Weights of a small GPT-style language model, trained from scratch on English Wikipedia.
Size: 12 layers, 4.17M parameters.
Architecture: RMSNorm before each block, no biases in attention or MLP.
Each number is 128 + 24 x the weight over its row's rms, rounded and kept within 0 to 255. Layers, rows and columns count from 0. Numbers have three digits each. The size before them is the row's rms in percent of the matrix's.

# o: layer 3 attention output (transposed), 128x128, rms 0.105, rows 9-43,73-107, columns 0-127
# v: layer 3 attention value, 64x128, rms 0.101, rows 10-44, columns 0-127
o9 109:135096087110133133135190120103120127150142125115075107128192133126090145116130168122102111140147116155133143113103086112114146134132157112144128131146137148146130114142141122084142129104150122126149100121122102111123134168097153105143108140129120119131148137116113149148069096142116168149092108121106073144146119185150135172115121168148190121157094065133109118136142104140132098124123
o73 091:106156135158162118132124116157101156130162124158156166126090140131158147146129106105133172092128139112122107118128147170108134114148137098111102128145111112141131150125122153160074113121087133121145086155098124145085133094164133134100102142152135148141131121131127059126135205147123103080134115100132129133134092152144147105152150108105118170131115168132150146131132149085129164111172
v10 093:074130122131102131174164163108169148108095154141127128104114140143144133165125108067110114114127168109142114147142115100122137130147137134124121157172118167150166109130137130101143129139112174182141133153095172132171143125138086155106142147082169140124134136120129100173112142118122100140169141140133129121082152148114120115127169146154167115096116104152154103114142131122136097176121
o10 101:143100108123146183112139120106133111140107127180136158080096142126143126094153130130111130113142130111138135144147144097084165132151149174090130099095135149122151140122114136092132145132127166124127143161143152099109167128154155129144124084111183145155119159148156092172165121144124151129130154122143134155148114114139115124140138164162125075162121100150088097153098097164161133089115
o74 092:112146135116107101150107132141154125088151181110138118146098094109143190145126101127128129129172138141113148111089131119143136143107129116137154135094153102138109152144128136119126122132135099162142101112182124155133095121110120135124090155120118134062170124119127148102119112124117150112142108165095099099119151149137128093083156105117139158167111177075150086098146138087080122119117
v11 109:058074117129158160155151114153132115140151126104112154135120136115162149122133156109182132128149151122133119111078138090122118090150150136113100157158122128138144124138093102096153114138137122121141133140154111124126107124141173130109130125099080212151124178110071118138155127136136133117129128156120126078137142129127124139153175130116132092124144165087162166112143114109135125132149
o11 105:093131105115121127123147103159119133176147143183122171123099162145117130144151155134187138122114118164105152104115138120149152142136150109132129111159129131160096099165125136100145117112196118186082110110142090129091149125150146149145110120093107139168140087091170111153123139120120107099169136109131141118157115136182166134125143139140142133146156134142126103164122149145134152111153
o75 094:152155154142125130143112132115125127125110109112175108125164089121159138063171101134098133144176163116083109170173144111131113103122118176100126158095098143114147125088152115135125108115139145120132124138094156095132109119118125112118138145112134139079126142140139134131142123119137141162110130191142152136108166058087135136150085142129145156085096146109158123137148128139113114143092
v12 097:112145139113098142125145137118064137127125096106157122152144139104099100125154103103138130123140107128128121087065107119141141153133106157136150108090103105076094112140114111114123146133166081116104114125175139138103128133114102131123125145116086123137105159113122090178090145121134119087145121148098123166143099143145121126159094136144129082141122070106103073119156110117139148098084
o12 111:134118094136039125147132093104120131071083112137134118154158114136104179118158124093127123117141111114103087101135093135114138126117110109161148136129151151134120141150134117111132156126146155104160148102141173127127123103129123114127111131156096122144128112098163097146106101108140142102137116116142110126099096141112147155170134109135131144080135080097138150109153177068113166099104
o76 096:164163148135182102148158137161173075191157156116127141110104142114133122140088171138146148133116146121110152118127112145133106146105139154133118144141113129110138141121132134119128108121114110109084109131090100126093142160096100135092126153115124147093117121119168138084170141097101123164122124131098139062145119135122130113106134115099120139159117139166130103090131088161115091109177
v13 101:119134118121137138118145113135091177118148081149151164062111102145156113162139089148086130111125176118120129127086098142129106128145144124151098142122134111085147086127171174089109064117154129125125134109143108153131152149130130116098171110134150119135083110079144145141135111125119110137118111116134096110144133135140108115104116106128146095143171054153149099119125125137113103128127
o13 100:134143132116142140113127152124108147099088152128110115134111113139165148085110145094086133127117118129146120140098133159087068146151109140114144107158138158143126102162131098127136081111123110124114150114146146137129137161123146149138165092162167140116162106085139125118173094153100111147125118138140113123148107124133052144122158120143108120100162131148166118080136113144076107143059
o77 106:159116080159128095161133059134151116125137148104142137124150115104091127137159162129173129124081139119098124102118125134101189149087145100142147127133158121135118144132105149140101163133116156119149135104103117144150116121113112095112084175086139129145062142169144124140120139132141157083121149147134144147117121122120150114142101122074146135160113128161153138128175134098164121116152
v14 091:149154130125150118136105158132144101147149141130132154112142173126118099154144069121173137138134172131158158112102109140120126164099086122095142170160082101081118117134163123138151159075109118156128128125139117090147126109118114137183164147107146109139137154128129097116144112115123108123111118152095145108147170120131141185119099078132161130113140115128099101131153086134162127155095
o14 104:130112107126132112113133098131116157102127126202138132153155125055157110137152121069107125132134154137122160127145061123066113157116102125123123124103087110107153142164151146119172123134106100157137152141143127127124110141096118120164148131113114150156125108130122168126170138088099149167096103123133136105158136143135157117139149105144139083145171086112140151134142140144117095136120
o78 085:101108151183142133145161114147126122129143161095140172114116144181116130066120150131153135112103121117134134148135129138145125110174171126136146147161190131107141133139121128145084109112160099093120129096132102095123137143140112128107128117115136121137182159118163119104120125125137173099141132125141101113137116143132095168147172155137136096085083110125187130106124141098116163136081
v15 090:136097137140149115134125170138120193169091138165102104071105150186064134132133117099113154134071098145087098141122129106134134073121080159109131147114108094121140084140131108116138146085122148115153163099130145108089153139127136162111101115137145106146090124147098139104154127147135151120144125110135107157102138128154129116126128089114129118154136090131117112140133123133111141116097
o15 095:134091139148120117133129145114135117109082129093140072110152111119097166124135136110096136093137113148163084109083143116095113101130138114170104110139115086145085177102135146148138122127121155086138119133166094075159153162142159140125174123162140102104123101147073155125144114131089136097118165142087148137124133109138112146109134144159114135135116151079118102137119154145101114119127
o79 084:179195128152168123128132134126128084171130135137149147089125157118136066103101161137117147128115189099132129120144134131123136165152104116100134142100131169149184124099111110121150137142082122141102147133105156106129109105142125121144130096115153142113144140160158133103134110123124113118096122168114158143121107066143137168148133082124130132100151139169150169150145094148130123124120
v16 108:128084113114095142143125100123130145144109136121102140171127112130159142132126162145097128107104134153134134138083107095116153123123160146121105134164121129118133094111108182088141132177164109127164136121135108164093148153154185157129142129183139052096111143144140168143098113136110096097149139062090118134148138115096132135125122131118092102104125148127144111126127160109156123110122
o16 113:151100142146159135139092137129147130066113135157144104144113138129093139159109159132124159109122130132134169116109103097140139071138178166105145142131160130180110113120099163122163138145110138143111114122165120122135130128140131116119112104145120126132162173141125120160122111199143111147156092104069170106142098115143080144166139128120114131155128165164156124149109158118096110138147
o80 097:137170090128109127137140100167132077160127101121102122125115134116099136112151108119125108097135161132144117157177172158102102179116091103175135099139137116114143124120164125120104145108163118099151128122145152100144130116112138109102124145134140122159050135139139116081150155112156131099081172145154098129103131137138129124084123135127134094096126135112093116179123157096116147157126
v17 092:165160077115100139081101103138121147171142134148128115089163129206075121096160101094116114155127105151099133148137113139154140129082133099105141136120141143083128143102127106096098138190161121107111163134147123094115127170119132123128128103146121115110139105154107146163125114161145103150148108145163153129140105112134119118114103119127131159145133135120066101137120128160141112119106
o17 098:152146129135144122121113108097136133096136150085141104140147134133146083129124082139139092119145129114140159112143127100107115138163113108156135096150118147130115150129170114117103110158137081122102114121109177104142091179154121086114138147138119111147112149138110161102111111132127169134154119145084128101050115084109115122133103126147094142130166111124094109113185133082106089091130
o81 080:106123172152133112121145154084131137142129114124112113098159148128131133173061160154090129115106136145138081121152124160134132117115139131128109125145092114144112129115097162129186099132109159106166119160101123149146111094098139158145127132112094152149123114121103093118144149131087123130106134092156146136137125150130119180129114150089162113135101134116163186167091111132148151186135
v18 087:104195073151141147121123160118146147121141151166150149118113185111142105149143098164138120126110099108112131136155154143111125099135155148111188133113119125103134132073159132114156152164124083162144151142114113141091120152157106101148109151123133126119136139136118102068090178077134149118129135124112167094102117110129079093150134134143129119107120140118120119131119083108122115112129
o18 098:114116130138105113099140117085130150125126150159108145129173117121145054117104131084158143101114080114121121128113106087105120068113136122136113153116081134122134114080114163096157120147099106125082134151095135124158090128131162111114170123116131143108089152093111074137110132126132146118120120142142166141140113109120119153175154133165138133133134082122119108111132111134168153085154
o82 094:118137146116182151148158107147078134120133071112135122110111118155114109137175109132092130118138155147188131121153143132129157134131098118116129109128131137138131124118134129170111144115180153119155118140147112102098106123133095125165149120161152095134205083152105159117141153115149083101102144143154092138128161141128143097068126138112133111132095122115125154135094137123115139185145
v19 104:090174154155148128144112158115095155105103132135156121125114126115106136100099101111096120105089095115119106133083116136133168125101123118142098167112147170134118125170123126161143083132159148119157149092141130117111137141118074173130132165131120109122116136146142091108128139076166097141109121182149102083165123131113123114137142088135152125126159137121127136142140063136122169098105
o19 112:112109146112095116128154110086128176078118130131116139115101096120115156156097169090085089125123143131155085142138139134172109140136117112134130121148139137138141148145113161138125111146182120129177137130097182134148115156145114125122120115134149114146117136145117139168173093093136130092145136163128072115145138151041125125114120124155140116138128090108144104100118125124164151105100
o83 099:137139108169098105144118114193104130172130128138143117125162139143120133099153123121139154139110127070154136092136155128077186100155114130111131144120138113129120139069149117117118133117109133147068106132121120112107111094149128106136147122078154146125117111135128100091109141132173143145128090149111209149140119098132143140142107108115098154143134141131148138116163089160089100118141
v20 103:111138111096162144089151153118150122166138106132102125135150157144084138150107115112132116140156164120143086130126138135127133119139127122101109140138164102081165182090124118129116145109120193107106098140128167092129115141125094138123131148142097143139116172126058123144135107106155156174154131134120132158149100130161080167083102128117156125140152141106103161163133137111159153117144
o20 101:121123112133162126110154155154117110146148175145128129074087115108133132149132132160124083127114121104111108145143084166083117128152165113127145104152157162181127177127153146117107139149141142114122159139121141103095129121102154121108130164101121138139088103125168116124187143073111134113137105140082106134105125163151128147093131164107119137137125143184152129135150134134173088120148
o84 096:141144149130125133113133139080108157114127092125148114140165169162172092130123113160113156155095143162144130116162098129154154159127130164127141159137099111074137069167102154124146116122120119120114142073111139114114129147117128132169124092114137123124180139108096149143100090132127104153077122100148168083165100152117144149125163095120133105130111164092139154140153128129142148138134
v21 095:138123119123087154105157118104153159145149130163088127141147125128122119091125083098118127117098085118124127095114145150121118085084094114143103090075164138143168105104117156143127128150087101127126129109095136145191120127133164164177112100134136145159118111126102131144165135176121135153122160118113144122142146130108115150134139081145126133148136103096127134144109158139127096178181
o21 103:124137157077179174151150117086128095170128131165121145137140110092099075117100122128120100100157138138161135112086138183139131131111118144144129111080151120120098110098168134100166083157131121131121116123142154140155141103117150116162115131166143121111118109135106117088126129187129088155122131152103111056121135116133117143115145094154122125114127140087102135140135135156144121148137
o85 090:110111103143143103099109158139119139123143132120094135137129119106157135131127163183122145162152166138112105130141123112140144160145143166101157133159094117129103160152099092123099134065090155127122107146157130165128153163138111158099142117107098104173089104112127119159090153117113141168147125108132125175077125125170149138135127178122148160115113155161130133131138127122167141116075
v22 102:095158105102109125107124111128140146109166150123082111186096120131124130101142112134118131137159124119126141128161091121132095122171153171123183156132117101159109147138150160153141078118138123129123088112118091152149157175134144135104153139091122154105099115113126173128137154114136112119122147138112120096155138131078159079157115144128116076116088134081129168129164134155102120138110
o22 111:112111141130129100151131167162115130100144148135115124145125129163148072111162170110128117160114137131151133147141142079175166106086133086121145131089117103061148127107128152091142087105160072155112112099141069142147108145137139137156127123122133149130150149092131157158119134116093118150145105150139145132132106122100124105118100146149121150090127199141115126117125118138140142110097
o86 087:139140123108097157157137103152105088161134142130175144099110112126111198125083155149152137130121133114116131130150152187114066168144157113121160098130168130131151125149131120142108154124144159121137119167135139139080125139104136102061096140121114141113143114122149110119134159155173159123135110168120110114131158164138152102125126103177146144164124137150125111123164140100118093129124
v23 091:132150103166123137078133120131129068065087133125164138138119109148135132126116131106149080152136121141121126144127073081108136111136090121114143152128171112140154122109126134131123121148128125138094083116095135135100118095115080140144143110124127167124153150089119104097100114126185110096134096116149133164128152128121127144133132154113077131125175122143103120150144069091124180130124
o23 098:110145133180122144117142139101103113121108084127169113110075105166151150129149127078167080152121105170130101142141110107091173083162109101129151145166150110118135078134114103125132123160119127141124145126098143109123113088122118133150071106153127147134119114121107120126142152142143104098085119122156155166130114174087165113130127119137106130155154135144123101126154143079115131117150
o87 085:156114165115152094119093173137117166087130139107117137095151143103135116135110101167086125115161125114138143149149140133128119150119130173137153172130132164124122103133087161152153130102084152094095109101126116147155145138153149102139185127082134161080133110092150112191083132121131143147138125131104095098156110091135111111140110121111128119136108101141112148152128121154074120121137
v24 116:129082123124125161171105133106082110153091115141122116095063085106114124129154131118109139125117147113126142128164168145135133108175124115136088137130126145154120124132139104103132161146162102151130149109118107138121109117135134122160141204123126137131112155164182124077128107131137132122127067096119081123139107104130104127098095108127124144172127101097164100108133171127093129101134
o24 116:118132155126140134158117141147092139073084125111141142122098097157137157130168111142104127122095157135096101124102121135157125153149145145112086132114151130202113112138100118173171177107089151126112144116117120111121150154135101146167144154148151120069168112128112161111090138158180165115117091143160159150171116156119115121121129120128119118126124108127122138129104142156111104159145
o88 111:124149122134149127118142098151129146175136132130120122124170125127099126136095124137088140113143142106133160167121162142075097081137089104126130134140106114090127115085146144141143069186127152160155124159143145162097100131091144127118123124129114098148140081170139126123177132095137104124110169143172156117078109098137142119143123127122152163099146113130152113100118121117189121111120
v25 097:183156145172126179109123117130136155169074130146136128110106108120120121117153102144152151094121162121150108137093145069157121137150098101133113140169125087102179127103153169118160120144116117157143096145130167131112110124125119117136109166110153159121135148155101105165132135125151141111137144128128139139151120132138120124154172120140118103092159160113088189112129140090102160153112
o25 100:090119131169201143104128088149122109164096124132139125076120110105119109070069144082088116154113136138148137164085161148116123124121110129147188111167146154144140151085120158119130113170096108181129150120137165108111111130120110134133123124129143135149126129182082104124122162146111140125113126163121142139148115152130139126143127153159138123115107096103148131099131137128112131136114
o89 104:139145134126105144156130168120147119104151108130146133123154166136111092161151081128140146102124120118098129138183105138161155107127137131124116145080111104084113103122158107120144114107162135098124134116103130107097111140094112102112144133134115135098157146089182147140161066114118111107088123140138099119092141071067139133114106096118139151150127174157114093161099113147094124131127
v26 098:091126147150154117118110105142143117139139117054222106090119144116104111119116100170122124117120125117142129137106120154126108132176147181124110151104188158121073123153106123147130160139124133129118094111140114151138110147115094087121136135098113107123116110114124118091116123125094099117113098148143155116105151163121148101083162107103165120103109092102106128143128127117123120152152
o26 096:098112112136128109109160128163116139109122113138129088141126152138129119145134112068117126130114166113123066108107137139124111136139132125130087159149091121164125065160117132121104163129115136130119104094128125129144145174137109127110151176097086099160092108129100146130120182096118165107120116115146097155129157117153148133148118177133130111090092123141132124073163108106176104151106
o90 105:121117101124089127148064088101173159113115115101109127144126079093120180133134144114147113114180121120100152119142164104135121123122114118081174089155159116122145193135114118137128100115148136140131141160164119187166130098171161123141138116141145149108140124117160135167128105142142116133127100137124100131108117144138110140119157107162112148137133095117148110128117134194127129099120
v27 088:155123081149108162121126108083095118137102147120104139181105155152111116168100128099147169108159100130140136075138162122136180092087144130131170137130095092099171114181109148097126173106143126137120100116160154102134148134117126118135139133130151149153173153134121136148115094140148152112128140086104166107089126133147092133147092149138126144155119110141153120149108145119124112128105
o27 089:126135081135095180151106116077123122139109124107153139145109179147165144108092109146124114088133077142146128110141122124118137126116159112166142123112109091147129137143124128135111146131109111156125135141137109146109156132137135095121085141151115130153077128112134146112122119130112138114040157128107105162109103129143136099150121124181146089178167122140104163171093133094138140149160
o91 090:110133158109192101125184145134108131138140120189099126131114082132087132128168136129148101138113164147148153135129105142110126116119121157099117129145151149074098086127153170123122163113120124124103125085112113088116147119094114134120144134141150090117158108099160131134169142115145091132139106110138110144162148134116124115157121139120129113064157169120146121111096155084153122148087
v28 097:116133112126115130107115117137172118098126122146152114117131148167112147137081099083154111143115162104133166145108132129146123171084142092134125133086138117130104128153123122139122149180113104121127087115071104135108157146132145118111140077099086120089121095108185115165151155110152143143125140118119153184090141129121140109136164151171149154106133116090094106140114173135129127157137
o28 092:104154176114055126116127142102142099118077157174104142120114119099148122152103129124120195140153155115109127143122129134167078084127144134119107166077129085055111139150150119105163127132118116119136137136105119109149132127183120103128116142143146150106165149141129066108124162091126124153136144118120119138127145123132130132146115129121100150105159106132115137152151126102101100125127
o92 111:125103119111135101133127124084153126112137120078159095132120147108102188161150119119158076160149092171148128105126113136117142141118134155116152091178116152117122128143083128149146134143130132145167090155112121141137122118086106146125112134130114133108109170108135162145116119158091129120153139116064146143128151186127155115125099125087179149149088132138115121125113110140093134093086
v29 102:099117123128118158139155044143118125129111141153114128154144098106134155153155120131120121114115105118141146124173124113138162132126118094136108149128180118121060123166108118164136080134135091122131079137113129130111181118133122117085129138108144147130132170120143136132057143073126114117144110169104125093147126149159108077128158133139132128099119120156075117128120118117124138133095
o29 100:123135105168089170143112094158136132146156141118135139112091153134154148133128116147135102181122127133183138129167157174174106147140142085142145106130117121126127112162128140081112108129157118131153173144095155120182157126122124109107122142140102164148099139145137131131111123165120108139143114120149187108162138121135091109154145131147140108144170116148150149087128181085137086114127
o93 095:135169146074186112142118144099141123145125132129177104144129130128126119124155121063146147128142099094113152126102118101103119108128110124084125112127130144152151162092164138135135144125145112125122097131146120149087106127123112134138142127173178144125165127082134121129153168121129087109104133144093100142130110139102154121108075165125122161165114135120131094130137109129039156128124
v30 098:139177135101092221097116154154145114122105140131162149124142141143149120138125152102148081142136151134116116107071117110128131121100117104119159068107114142133163142129124109133113165097121146148142150131065159137126145147116101152135128103075126166109144127122120131106093121089091147135118101068135159103128094123131113112094136116130159153123152140133149127116132129112143144156153
o30 104:167141125168137171101120128118151130144142125165118141130117139113174116130149157169093097140146128121132140146092113169121170077146125128090120118110126215121105112102121174116160144123130137136112176149127090116113107156157111105159106122106140151126134116152121141085102097114113130129104164122087138123112127127130138134097119150145150163117125066117145111134151161130148158115180
o94 092:112132118081110076133128104143118149078125133092147102144164111100124176148096130104140154135082149147117129102179145097082115142120121171187128134148131116149111128133074119119141103119121138142122106143149148152152125116131154181110143142150151097092109136124102168183132129164118139147123129088156132142095110131120101135137113097105108107137120116114090148089123119165142143106097
v31 097:142176130126132153138131140087139163126128122154107142111126155147123135159114113102114137133098118159133142137085133145115117185090121125120153091080115098135111131105104139123150099118054165143146126142130132095119103084128118097121136127146140117136143126105111143180128121167126130106150076099138139169146128110137137107146172143132088175135151098068128143101120108071107107147111
o31 096:101154148076153130099129076076148106127142127127112124150152124116120181143127155127096148123146067137108119139139143119139115139147118108139126100120119110127122149123142159148159082142102134131116114195137150129110097119137151121099140116135160162150126102154116135138115143143076142125149092059157160145171101127121129138147150149088148112091127079093090117137096134144160135129134
o95 099:154140135161132153157103181141114091117091130138119114103124160170146104145092126162133151182122137139124147143142070111112171098091136158117141161114155125111130100167051127105173141131148123106105159115160151165149150137127110130146127143108124121121147168126129141157131118130124134116092140131115069109102119165122119135114102106152124145176121113137104140122083142117112141086123
v32 096:100117110137141122175120165121097144147134121102139149140149116126115111120118135131145119088097101112175148122076126154101133145159095116135174123103075163144116127120124095169169140166124085129116122139092114120135140102102152133111125117110141145139124120073114124064093150150130125145126123114140154160137099138097170125103052134147132081126127135097089163128128090122130124112127
o32 109:138112125128111094126129103141183203101125097126097086127122118128101105130156139088135118095127115154105132108120156124146152131101110084112118136153158115083117127107095149157153146148126127136165117147111120125122123155117146101118099095156115123145156110114130103109095170148149154102171121109172115109134108122090124141136113110157124086110170116139133128095143160161186178143162
o96 086:091131145127114141091131142115051130118139132077158123153136106124173156130143118141107122172104118113113112154119088156115041152132163147115130152134102157143146120169170115111083111121126142092130139135150137141127129078117117168145126142133144133110121112106122133139117073090105117147124124107112137166095137102168143128128153118125098129147126133139139156159149106098110120114071
v33 106:174109103137129144134096124134200118088118135141144120080116088129134120144148127058106119122146175132080129138121135152123120123143115105151076131149168135123101151124136153107117142148186153120127181107112088170112108110132158117096138131108101114130138136117171116120119141155129156097155148108117126160136161114120132129177156135142116122149088131129139111092105105126145112141078
o33 111:140113141163162128126101133085134099085063123148146153157074111102088123117128131130132136129163142152145110156146112134128148144122143157100072129159126156120100132106130071110093139114151150110110110093129134106111101095126120128129137109127128130076120170081151119113100102139156113122148127091140148137143147107139130123152134109065127110099124144113107166131134116111087114083077
o97 112:129112131101107098161146135145133091161144129130177116092117131117143125099155126150083108097135128152119120102128159120134131068137096115146135109114123122115151124117125137139182121163140120164152137125091143150136120141132126160154125126094127138111158116172111157133174140102106135124121169190123137118096106128065125084119098149148157137133145110118139090074124109104055107121125
v34 110:093130123158153127125138161116178113139102143093123129157128126145134123124112155178131127114119105143144128142103119136129126109088105124103148138122150161177105098142147162171176139133098171106123154102172130122175126145104110140172154105149087119089128128101151164135183149170125113179146095121135125127162121137140109180145138145133163148089132086158139123126131149139124107158149
o34 100:146084100146126140149166156134117132086106157124142152161134138149145133154099167124116111081101118116114157134104156102146170136122129106123118162145112080167132112134142119158133135112152141154143123131132102138156157178111133149105108142137119143121125178119137177124142153129127135135105108150118103152155134115136071170183124162092154082152121104136138124116136136201133126177119
o98 115:103116127113083100129092128125139135125129114160120099105157152123118119087129121126130125179208107110113130091156085095144131133132161183136136101110140101110138123126116099110140126118115081140096101136143177130135117094115112145133165089101118135114106129123083072139123131137126156164161102104106111121117135173152160114100125135164095158146114142156096123151094104126147123119090
v35 083:135138105116127134146124132099160125087134129095156112142163122107144160167130127094163149125121110112091135141091133140115170138133138111104172113146086177131119149129125189115138139142154130181123087146121178135152142157165138143127134131119152125127155113115111148134166093101132158133135135154138157144126122138141123149088122149143159117144111102112098128155150127090086161125035
o35 097:122119096141136126164124112077124169121145161149179145096138118115116111084112134174099158139102154125140107099150141089123139067170170147117148128155160135118165142140148172121148115141110148174121095107133096152122140138166130107107112102099140138153105110146109092129140129100135138134156105105139116172119113092145119125130119120131150073169118120156119118165178140128131144112092
o99 076:118151143132149134132147119159110123155145094137115132173092147119120156144111129136112140123108106157156162143126116175141128158098096112120115114128107110112128119105138109139098136128150111140101159168134120144152110135112160148121097140139080112131170129081123145180123132151070131142131142166127161145125117171135151119116150123202149162142134170128113127095055125113106099087174
v36 107:177149131125110111111109090201149118115115137099172124128098137172077140110135145148119147165124123124133113096143134120125124095139137101165111138071087120096085141099138147165123130125104186162139119104137142095135136131132114155138126132094153184129146121137144073103143136155179147107137125130088114115113133105148106144105142142122142147176129170121135106130109131152119159123141
o36 117:097108150149152155107104130092171121149098130114140140097139133145134134146122118131146142161142119158102087158091143134130189138150123108168168101075121110135077122115162163141152136090113123161148114145092108124116137107121119090122134170118131127091121112130128158135148149124124090155112124175106143131098180129097144090119096136080157126122122141109143110156127065152145124150142
o100 110:120163112099114110113159129091093120122143118135109123149141103091140121125129139133115078133106136120147134083153164176111115133114098143113095137168122198141191136097126121102146106121135124121130138127104120139136127149116111131150106163136146137155105104100156119137119126092143189115180096113167174149151106153129135104153122098106114122097160087125124155114183137160085130127129
v37 107:158142098151098112140154193129147146183117096099113145118138089098118135118110150142104123098110120126122120114109106156109123130148151131115164127168123114140127139123143143161086104161175125172115080103163112113102192148123118104091124151124133130071104143150126104159100139083137119073143129142120098111135106157070138127119164135128134126126155108121131087113117140144127121119103
o37 106:152136112149086165131124124136151167144146133117095113140151124173124093138078125083148140145130102103100150131119110123114108116164141125119130122102120086113127109170107172165079139156138131112170123100163147051112144112156134078167061101113149099121143133148111134140145161148123131121125125118103145118117083121122085173137121150115144136124160151135135134141119121153129112139092
o101 095:156117161146111125152146071158112120126121136155180104120137155108142154107141122109093152117103160104118130137163182133102141130096112117153136150131132127138108144094142081127150118135153115146145158161108149166118114163104113154104134175146134130140172119128140139089149072098156146130104142150136105118133130158127125079145105123153123086143145156094118126087107116079066133125143
v38 097:177134148137113105162138155125086115150094146123131132114120137148121133135129099059170100132102148140098144144110128102114151139167143143130133145126179150133120123133124147168137127159085122120156122089116126152177116100138097150121151110090108087114122095098147159064167149086127113118132138123077097122085068114124114124138108152151095150151135148136119123130145142130111108157144
o38 104:175130142097156104176112167166106160151114124099153146080138088101156134147137121160139142141163106141160091080109156062144151127134147122097156151112113148112144155099138139184152152128109166148144114120121109132157129137117135124174115093138134135110144142128112149115132134128146133134101123169159109118163137118154148110127160103108114122140143089089117187133116149144125155101157
o102 087:121114089121074140132103104069172121102147155154137114179138128124148126135121130126115135144147131130120118151163130181092085148114101141171122057134131118147152176136119182103131109109172135115104111121114121140098135100149146109080125150090151129092131154119153130165107113109128142132122142098111110137130138160161095128095152142099143141138101131175133089127107132113097113113130
v39 105:132099102139158058104100130105164130181149107144139109140131118123161119135105114156115112136120104113143161125144118133134136129107101156126153143110156118108115133154126123154097061116099034119146110179183192123150138139122101115123123081114118145139153128128097130135124119090126137134133108131079116140152124138136146134136151133120135106143139142131162142122138103082164167127128
o39 110:120133149079098115145086131149154140175195138120130103136168118120121144125142118089125103101167152172111126109144142152122137135123112088091154117150146106162154131178092131136175119135167122159179149135166148104146097139115150097143092126138116167137133108193119115119133115108122104117139121131129095146140134104155159115145118155112155149087124150150160108106129168118110117138110
o103 100:119146127135132139148177143097112131139074117124142132136075127129101068101103128176156146133127096101129118129078161080127132113127141178123122088089145133165145118136140134129096162105112093090108115146101090142094163133165074129134136146121140090131181106117137140153117121169130122129148119124130132125156150136107120122132148153125119089153152094101115139155148128142132163151173
v40 106:078113133135167089117121143171121127130130117131188117121128127152100121081146094127117140158119169147111129161165109171115096075142114081124151175142140097124121130123126141127109091136097143135141141158133152144159173142145145143116147131128106140158085073149090069108145120076122141117127154169127164152119151108121101138108146100120134121107112158146105140119106123135104107137140
o40 109:137155116114142050129099159140148115160095141086109103109114163139138076085119100133131122146145137145122143166115102115104104129124120123102197165140135103114116134151165150082152157150089098130122131107106134146146121098142160101138183150114103121122111122124115106110162141100097131119135121162131131137126129097150145117098077091126104114146128169135130115137103104144134077121105
o104 104:160111139134126160092144095088103166125129158115144166135178136102123156122100176138119115097134107114101098089145138076120158113162135152111084096104126141166123154091089098124124075109146142148127131130149141143120128138147146143129097128106113139139117143167147135137100116173149116135183131106136115110114110122120113117147184134107144147108157111116115146115174122186087152136137
v41 100:118142132111133113143109120149130136087129129135128149110123099094118122139108181174154111143110149139150115157132102159159125123128096147104117117122120171113129128146124101123116104149123148168115098116154088122099086160103119106110146076154093184129146108072114132125133128084182156127107115114148155132189116130143118197140125121127134167103076135133121110144123144132128143179148
o41 107:106156091121099124118118130110133131089137121148132122116110100169165111125097115095147130140094100126138132195094159135141163159104144097146106132136098098125107131187113125128073069081113150161106122067100107146093120112091086138098143127124129125130147087124147127131126125154164120108153160133116125127123143153135137132115091118105149157118129099166111098150156111132128095151143
o105 097:151073153134134161129111156106114117110141143102148125142128162104156110135149125139108146128146145134139140080137069082104127121113166175130177105143136139145174132100133147125158165136129120100113132160152151129158113104141156111141112100091131125113159130138059115131121131124098153152067112126114104124126136165123100149128162148123086114166097077120146153115106108131105149093137
v42 105:103128157114127111148129096137144116124135130164175156133130111148172122140126163160126124130122136163085121120126084151134123098131165093118110167114098101148117135110196137089125170153080097137139153177132153106122157147139098131090175127117092086096164152086155148124162094115129116137141141111141122140137177109143123137116146104129112136157119123165109109133141118140118149109180
o42 112:142137162131120152124058150112115148114111116126157146143116130167160139123150121176086083183113128132074139135128082093111140119113157113126136116166072136160148127124128144119163113130103121155076115134086090114107140135114139097099161130170092132140152153120169135139149152139138127171108131136107076144107120088099111146132143123132107137142120119140150151156129156151106128136159
o106 096:123094112150116110185154130134120081172121146110132118082129151088088107110115148082146132083141109095131124064091135099133167125106123130106114121130166122101130122145099118140097133112143093112154138111143136132173133137179106107146127118027163135145109130166136098130119126129110145125184132147110147126136127135116130100129095154132123129109135156121142143136136098146147113121130
v43 103:144083109120146154123129088110169114113104148112131163069110131137085096095133118156140144116149108116146126123111152143133105092128121128115124116131143129123104140083135136087134138066119096101112103121172134128130096144122091159119118080123118116179115124128117137111146121109126101109110146111108086126135091130175099097100064134139138127186145110164122112154130099106091106095152
o43 101:112086116125146113131148160133132155125113134110158155097122119151121116136139126124128135127148133127157127175114135140103129135088095125109125135165164129194094084121107140130158130192146125109108114080127137123138147136131165104129155143125134100085138056125120152145125111096120140119085124152143126163122123077164136088114147148122107115169133172098150203139162145131124124136143
o107 101:117154127096157127106132064104118126102146111126131123165134102121116119127157165097142119140105123152113098101092097135125172168123174128174104086140098137095141152159133128141127129101098143149071151181083076114101130122093093121113125092145125123125085129119160130113110115146120132141146100097112133154141113162121140157117104138117143131099080096145125104117113144119182105132125
v44 095:131180089125100094122125178168115122098100089068113130134138103119099141152163148103144124128116145121153102138120131128144107139151155112105124175143132130159064108112107146115130144125163103126086124117121113167115110134152095125126149113159124132129130110110065113136124137134139158138119130172117104138118143146138126101144153099098152179114175124187127131139119163104145152090160